Each number is 128 + 32 x the weight over its row's rms, rounded and kept within 0 to 255. Layers, rows and columns count from 0. The size above them is the row's rms in percent of the matrix's.

# layer 2 MLP down (transposed), 768x384, rms 0.0646, rows 522-553, columns 48-95
size [ 97 111 100 103 103 111  87 106 120 108  87 146  92 103  84 129  77 105  85 125  99 125  96  77  96 101 101 127  91 103 107  94]
[[ 90 179 183 118  93 187 122  90 122 102 100 101 134 114 125  90 147 123 113 124 151  51 158 102 151  89  98  97 141 159 131  76 123 174 148 107 102 120 133  90 116 117 134  87 118 111 117 116]
 [122 142 188 100 145 125  76 117 162 135 143 159 179 114 123 135 113 167 115 145 116 171 121 108 165 129 131 121 104 162 135  81 144  82 139 105 161 127 121 118 104 147 133 142 163 130 139 132]
 [ 93 132 174 115  96 104  89 103 129 163 183 157 109 144 147 165  87  96  97 117 143 147 133  82 143 126  97 174 162  90 118 119  54 155 159 133 145  51 103 143 138  76 120 148  98 146 137  98]
 [ 91 127 146 179 150 126 158  99 118 127 164 106 169 149 190 168  98 124  87  88  60 161 145 170 157 135  82 110 161 104 171 140 185 143 101  96 148 151 150 175 132 116 156 146 127 161 111 144]
 [129  59 117 111 125 134 128 129 164 161 164 114 144 110 101 115 130 184 154  87 150 166 126 124 127 118 122 137 128 177 134  67 139  67 140 128 130 149 105 129 110 120 134 132  61 139 102 135]
 [163 153 146 127 123  60 111 185 140 150 166 176 152 180 128 103 148 126  97 105 153  98 121  99 118 144 144 126  95 139 112 100 153 102 134 103 116 167 149 143 101 136  88 108  62 117 184 118]
 [115 109 186 111 184 144  92 111 144 176 116 131 166 142  92 139 113 127 129  78  58  74 124 145 146 144 178 153 140 141 132 141 125 171 153 145 133 109 148 118 102 142 184 150  77 146 105 138]
 [133 159 118  91  99 135 144 102 200  92 175 132 113  54 115  49 157 141 152 135 110 160 155 137 109 155  90 137 131 112 141 177 114 105 190 143 145 135 138 138 117  90  94 139 137 166 189 165]
 [121 148 134 124 162  32 116 134  98 181 141 111 159 121 116 158  89 130 137  80 126 137 153 133 197 156 146 174 124 138 173 184 155 137 132 118  91 125  93  88 161 130 139 137 151 122  87 147]
 [131 147 104 189 132  97  68 129 139 162  77 165 115  87 124 133 146 162 133 118 134 127  80 140 158 130  91  61 127 123 116 156 131  99 125 129 159 135  99 171 124 110  81 103 155 174 147 170]
 [126 107 130 151 103 140 127 106 177 150 144 110 109 127 133 106 152 107 114  71  97  91 191 110 144 117 132 127  96  54 139  76 110 168 109 154 157 229 117 163 104 134  83 112  93 109 117  88]
 [134 123  71 111 123  47 121 164 105  72 135  96 145 131 110 130  84  98  96  92 113 122 129 202 148  98 147 102  94  71 124  98 180 146  98 117 113 155 118 164 153  93 178 169 111 162 118 159]
 [131 100 148 101 148 134 119 116 134 114 137 120 116 141 175 121 149 134 105 125 106 157 112 104 196 141 117 163 115 142 152 113 154  78 195 101 171 126 161  83 143 137  78 146  82 141 102  98]
 [106 133 131 154 139 129 182  88 180 128 149 115 136 141 111 135 158 101 122 136 156 129  89 152 134 129  88 134 148 117 159 161 182 155 192 197 183 162 157 138 112 139 118 141 142 128 145 105]
 [128 143 161  68 143  97  86 178  92 146 108 140  77  87  97 114 105 149 144  82 133 110 135  87 159 101  79  58 163 102 100  93 184 159 140  89 123 160 157  97 104 134  74 103 166 122 179 167]
 [116  48 155 102  87 119 117 117  99 151 126 161  88 136 105 159  94 104  97 170 149 124 118 151  93 158 125 135 163 111 149 119 114 135 165 132 154  84 122 119 148  97 126 147  79 129 131 154]
 [146 106  88 131 174 143 110 128  88  78  90 155 153 178 122 156 112 120  56 110  82 159  65 126  91 154  97 127 110 119 129 138 174 166 139  83 109 107 136 122 111 108  57  88  88 126 110  65]
 [118  37 146 201 116 132 118 147 112 146 140 114  51  69 158 106 141 152 115 144 119 113 134 118 134  94 136 130 114 138 144 144 111 122 153 144 133 139 121 176 172 143 179 143 105 100 152 144]
 [147 143 164 158 127 104  90 174 129  97 155 138 187 157 122 154 137 111 135 151 140 112 133  70  96 113 175  75 123  77  86 161  91 113 117  90 167 159 131 154 104 123 184 108  55 107  70 116]
 [101  65 135 129 135  78 141 134 126 125 107 110  94 143 111 133 118 148 158 212 132 147 104 162  77 150 118 136  61 117 107 160 125 119 176 112 106 147 103 145 172 168 110 217 165 176  98 161]
 [177  54  88 171 104 113 180 109 107 144 132 116  98 147  72  87 192 123  97 102 182 112 114 158 165 104 103 113 159 111 129  93 127  90  93 133 110 138 107 120  79 147 120 158 167 185 116 162]
 [140 100 114 101 120 103  93 134 105 139  80 122 107 154 163 164 171  75 117 160 153  73 112 121 136 112 107 138 149 118 145 126 118 158 105 148 123 143 117 133 122 102 121 113 100 145 190 137]
 [151 160 124 125 168 149 148 171 164 145 160 170 176 149 140 121  92 100 140 131  93  95  94 167 188 197 162  79 179 157  87 144 150 121  84 149 149 120 143 194 144 125 175  46 134 141  74 105]
 [116 226 126 156 102 135  98 136 116 118 158 151 121 111 156  71 116 120  78  97 129 120 114  99 151  82 180 142 120 141 180 155 103 172 135 160 140 182 145  77 126 145 118 108 128 160  98 137]
 [122  76 126  98 116 120 146  78 150 121  93 169 126 101 118 174 170 147 108 103  65 177  74  69 151  46 122 102  98 143 125 131  87 138 145  54  88 135 142  50 113 101 103 116  71  86 123 129]
 [154 119 128 111 109 141  77 179 114 145 155 140 113 105 142 191 122  93 138 119  97  89 112 119 135  73  97 111 105  92 187  72 140 156 109  91 116  85  72 112 188 129 173  87  65 111 117 121]
 [135 157 117 140 117 219 119  98 145 146 137  93 125 104  83 111 120 183  86 133 128 132 129 109 154 118 132  92  87 110 133 119 151 126  86  99 122 133 135 105 115 222 117 146 127 154  81  76]
 [ 91 136 130 110 105  99  75 138 122  72 110 102  92 123 168 186  56 158 148 115  96 146 145 181 119 140 161 161 105 146 126 137 132 128  99  95 153 127 163 163 143 173 109 165 124 200 168 111]
 [139 115 176 103 135  98 137 120 130 140 132 131 146 102 134 128 179 127 105 101 162 157 197 123  62 109  88 114 104 100 149  61 139 109 157 108 139 108 150 127 103 145 142 138 188 157 118  91]
 [142 143 120 148 115 123 118  53 142 128 127 143 131 141 113 106 111 165 101 107  94  83 113  81 142  89 116 131 110 147 160 171 134  64 138 112 152 105 123  96 119 165 107 133 140 149 126 136]
 [164 138  93  64 144 143  75  99 100 103 108 146 144 130  73 104 129 139 158 179 137 116 129 152 134 100  61 147 112 127 193 122 125 159 121 118 150 182 195 173  43 122 133 119 175 140 102 108]
 [192 174 112  65  95 163 141 133 129 144 110 113 126 147 190 125 161 113  95  89 128 132 159  93  72  80 128 169 133  90 167  97 159 125 180 118 129 138 156 145 122 154 143 126 113 156 135 163]]
# layer 2 MLP up, 768x384, rms 0.0679, rows 523-554, columns 48-95
size [111  94  96  96 129  89 102 115 114  96 133  91  95  98 119  94 111  92 122 102 112 101  71 106 107 106 109  98 101 108  95  92]
[[135 143  87 160  98  71 113 143  74 135  94 114 146 105 120  86 119  98 161 179 115 111 111 113  97 160 126 150 160 123 172 164 147 143 165 128 130 151 105 148 136 126  94 120  37 134 147 127]
 [128  83  98  89 115 107 162 141 134 106  98  69 182 113  88 102 143 174 142 119 135  84 133 177 108 122 175 100 102 156 171  99 203  94  91  68 136 162 152 108 173 157  74 146 141 103 116 145]
 [148 133 128 135 173 125  44 137 105 103  83 166 127 187 136  81 165 147 145 204 152 112 172 114 125 138 182 159  59 121 154 142  52 131 137 112  98  78 131 126 105 150  34  54  94  61 148  92]
 [153 157 131 164 117 133 100 109  98 100 114 126 137 137 136 135 119 123 156 144  74  64 110 124 157 106 149 101 103 137 133 162 107 140 142 166 119 109 142 146 102 148 153  99 183 110 127 113]
 [176 107 174  78  96 129 147 134 106  55 121 109 206 149 102 202  80 117  57 132 128 149 118  89 136 121 122 122 116  79 127  49 176 114  81 146 165  85 124 111 129 121 108 141 149 130  84 134]
 [130 133  89 158 121  95 108 134 106  80 136 117  80 141 161 135 162  87 152 191 185 144 140 151 165 104  56 112  80  96 137 112 111 101  90 112 145 130 113 141 129 109 137  86 198 111 117  83]
 [110 115 160 125 126 110  59 165  89 140 124 109 174 193 120 189 113  73 114 169 126  67 126 115 116  74 162  85 121 127 123  99 106 180 118 146 113 171 110 122 185 173 145 114 134  74  91 104]
 [106 156 101 142 143 144 159  84 145 124  71 142  88  97 116 140 141 142 188 139 165 131  71 133  87 107 136 116 108 134 135 120 125  65 147  55 103 165 136 134 101 131 131  65  58  48 159 194]
 [ 64 144 149 114 135 163 139 172 173 140 135 105 125 157 155 124 129  91 127 133 159 127 181 188 140 131 119 155 102 137 163 138  88 121 123 177  91 128 157 120 102 130 171 111 125 132  97  69]
 [135 165 116 117 139 103 112  75 101 104  89 147 134 124 143 157 133 160 149 138 146 147  72 132 114 109 120 128 153 182 103 188 185  84 132  85 113  48 121 100 146 108 156 118 137 144 171 122]
 [119 136 130 118 102 107 150 164 143  94 150 152 159  93 103  90 113 111 120 140 148  79 150 109 130  93 144 132 113  56 158 105 179 146 163  88 151 146 125 146 165 166 130 122 108 108 117 157]
 [147 179 117 151  81 138 146 148  75 173 120 116 155  74  99 122 137 110 132 105 170  79 113 103  67 137 102  95 134 117 114 150  95 171 107 133  96 127  96 128  77 101 143 120 162 140 156 176]
 [158 131 138 136 124 104  46 114 123 184 164 126 119 164 146 160 126 158 112 164  90 121 194 128 118  93 126 102 131  99  51 106  35 102 117 107 124 126  92 205 178 102 203 119  97 109 143 115]
 [110 149 113 177 124 134 116 112 144 150  91 116 183 170 178 174 136 105 115 191 133  90  94 159  95 148 144 165 135 145 159 156  18 107 121 178 145 134 120 156 170 128 154 116  76 128  51 125]
 [138 129 129 178 148 103 147  98 157 175 121 144 133 144 165 146 130 101 154 158  99 114  82 200 115 139 114 120 147 143 157 208 104  97 128  89  82 149 132 126 133 187  76  84  94 156 238 150]
 [ 75 173 162 128 112 107 125 113 154 146 154  84  97 110 114 106 155 127 179 122 186 113 156 120 156 115 142 131 169 116  99 126 103  81 111 146 177 124  82 120 123 118 170 143 117  93 143 164]
 [132 179 145  62  96 116  89 139 121 159 106 172 168 151 139 162  88 103 157 126 149  84 147 136 136 115  99 168  77 106 115 107 123 135 113 185  95 111 124  63 134 121 110 136 181 145  90  73]
 [127 100 135  97 149 149 153  83 134 140 127 165  98 107 176  75 120 118 135  68 145 150 133 161 136 130  93 164  92 151 149  63 153 154 123 137  79 122 107  78 125 164  85 140 196 168 180 110]
 [164  98  94 129 179 142 165 134 107 128 135 130 181 117  60 118 139 153 131 150 110  87 105  10 106 211  69 134 139 136 147 129 144 101 136  76 160 151 169 125 138 162 134 139 129  92 162 105]
 [ 78 194 129 150 174 159 112 146 115 121 104 173 155 131 183 149 111 118 103 138 124 143 130 124  68 133 131  80 134 122 161 137  86 125 184 157 137 130 133 149 138 138 103 102  68  98 137  79]
 [113  97 192 152 187 157 195 124 108 140 162 186  54 162 114 118 119 112 141 105 103 209 161 170 143 203 100 165 154 116 125 102 104 111 151 138 210 106 136 109  79 154 127 127 161  92 164 154]
 [159 139 139 127  86 124 125  75  71 136  90 115  83 104 149 149 195 151 127 113 126 128 159  98  80  58 132 130  47 128 131 102 120 116 141 116  82 136 102 117 118 103 161 188 169 114 190 147]
 [150  44 145  78 116 110 101  85 148 148 132 142 143 192 132 173 114 132 158 137 168 179 150 161 156 139 125  98 130 121 102 104 129  75 129 129 164  91 142 200  80 152 152  96 119 152 129 151]
 [162 138 139 100  78  88 103 178  79 164 155 105 139 100 142 132  93 114 139  89 113 115 125 192 151 160 115 153 122 112 145 118 126  83 124 174 114 127  76 174 127  76  86 166 192 153 134 153]
 [149 157 139 134 122 111 182  58 125 105  71 131 161 127  66  64 160 170 123 145 163 141  97 144 170 218 140  91 130  85 130 151 128 105 143 146 106 169 171 166 108 135 103 101 210 125 126 114]
 [ 98  98 143  82 106  17 163 147 116 137 103 108 120 175 181 114 108  76 170 159 123 136 123 130 116 164 119 170 153 109 122  94  80  96 153 105 137  77 148 126 186 127 110  90 149 139 135 194]
 [117 126 170 121 105 145 102 141 140 129 118 110  92 138 133  33 107 161 164 130 104 164 203 185 130 150 164 151  99  60  51 113 111 102 103 100 120 142 149 114  92 162  45 116  75 131 124 180]
 [121 140  88 150 167 160 113 108 134 120 148 115  81 117  98 152  57 105 140 148 106  91  64 119 130 167 149 130 149 168 106 219 137  94 165 125 110 136  87 144 134 156 125 109  85  91 147 146]
 [144 120 137 117 136 165  76 193 104 141 138 133  69 138 118 123 123  86 158 163 124 133 147 134 145 167 144 153 160  84  68 104 142 171 111 141 118 144 162 171 146 145 119  91 118  61 101  86]
 [137 132 121 203 102 115 172 167 165 138 159 154 161 156 134 152 123 100  95  96  99 111 158  76  91 151 177 108 119 117  89 177 111  68 127 144 101 104  79 122 137 127 116  86 115  98 121 150]
 [ 76 103 143 152 112 106 108 129 183 101 145 183 104 122  64  99  82 128 156 150 137 135 112 136 181 152 105  95  55 142  84 139 109 159 109 183 108 139 117  99 144 117 116 116 130 119  95 113]
 [126 131 107 122 194  88 147 113 121  82 106 144 176  99 111 102  94 204 126 147  99 149 185 133 151 104 146  95 139 156  90 129 119 128 111  89 107 132 124 103 172 121 109 106 158 151  75  78]]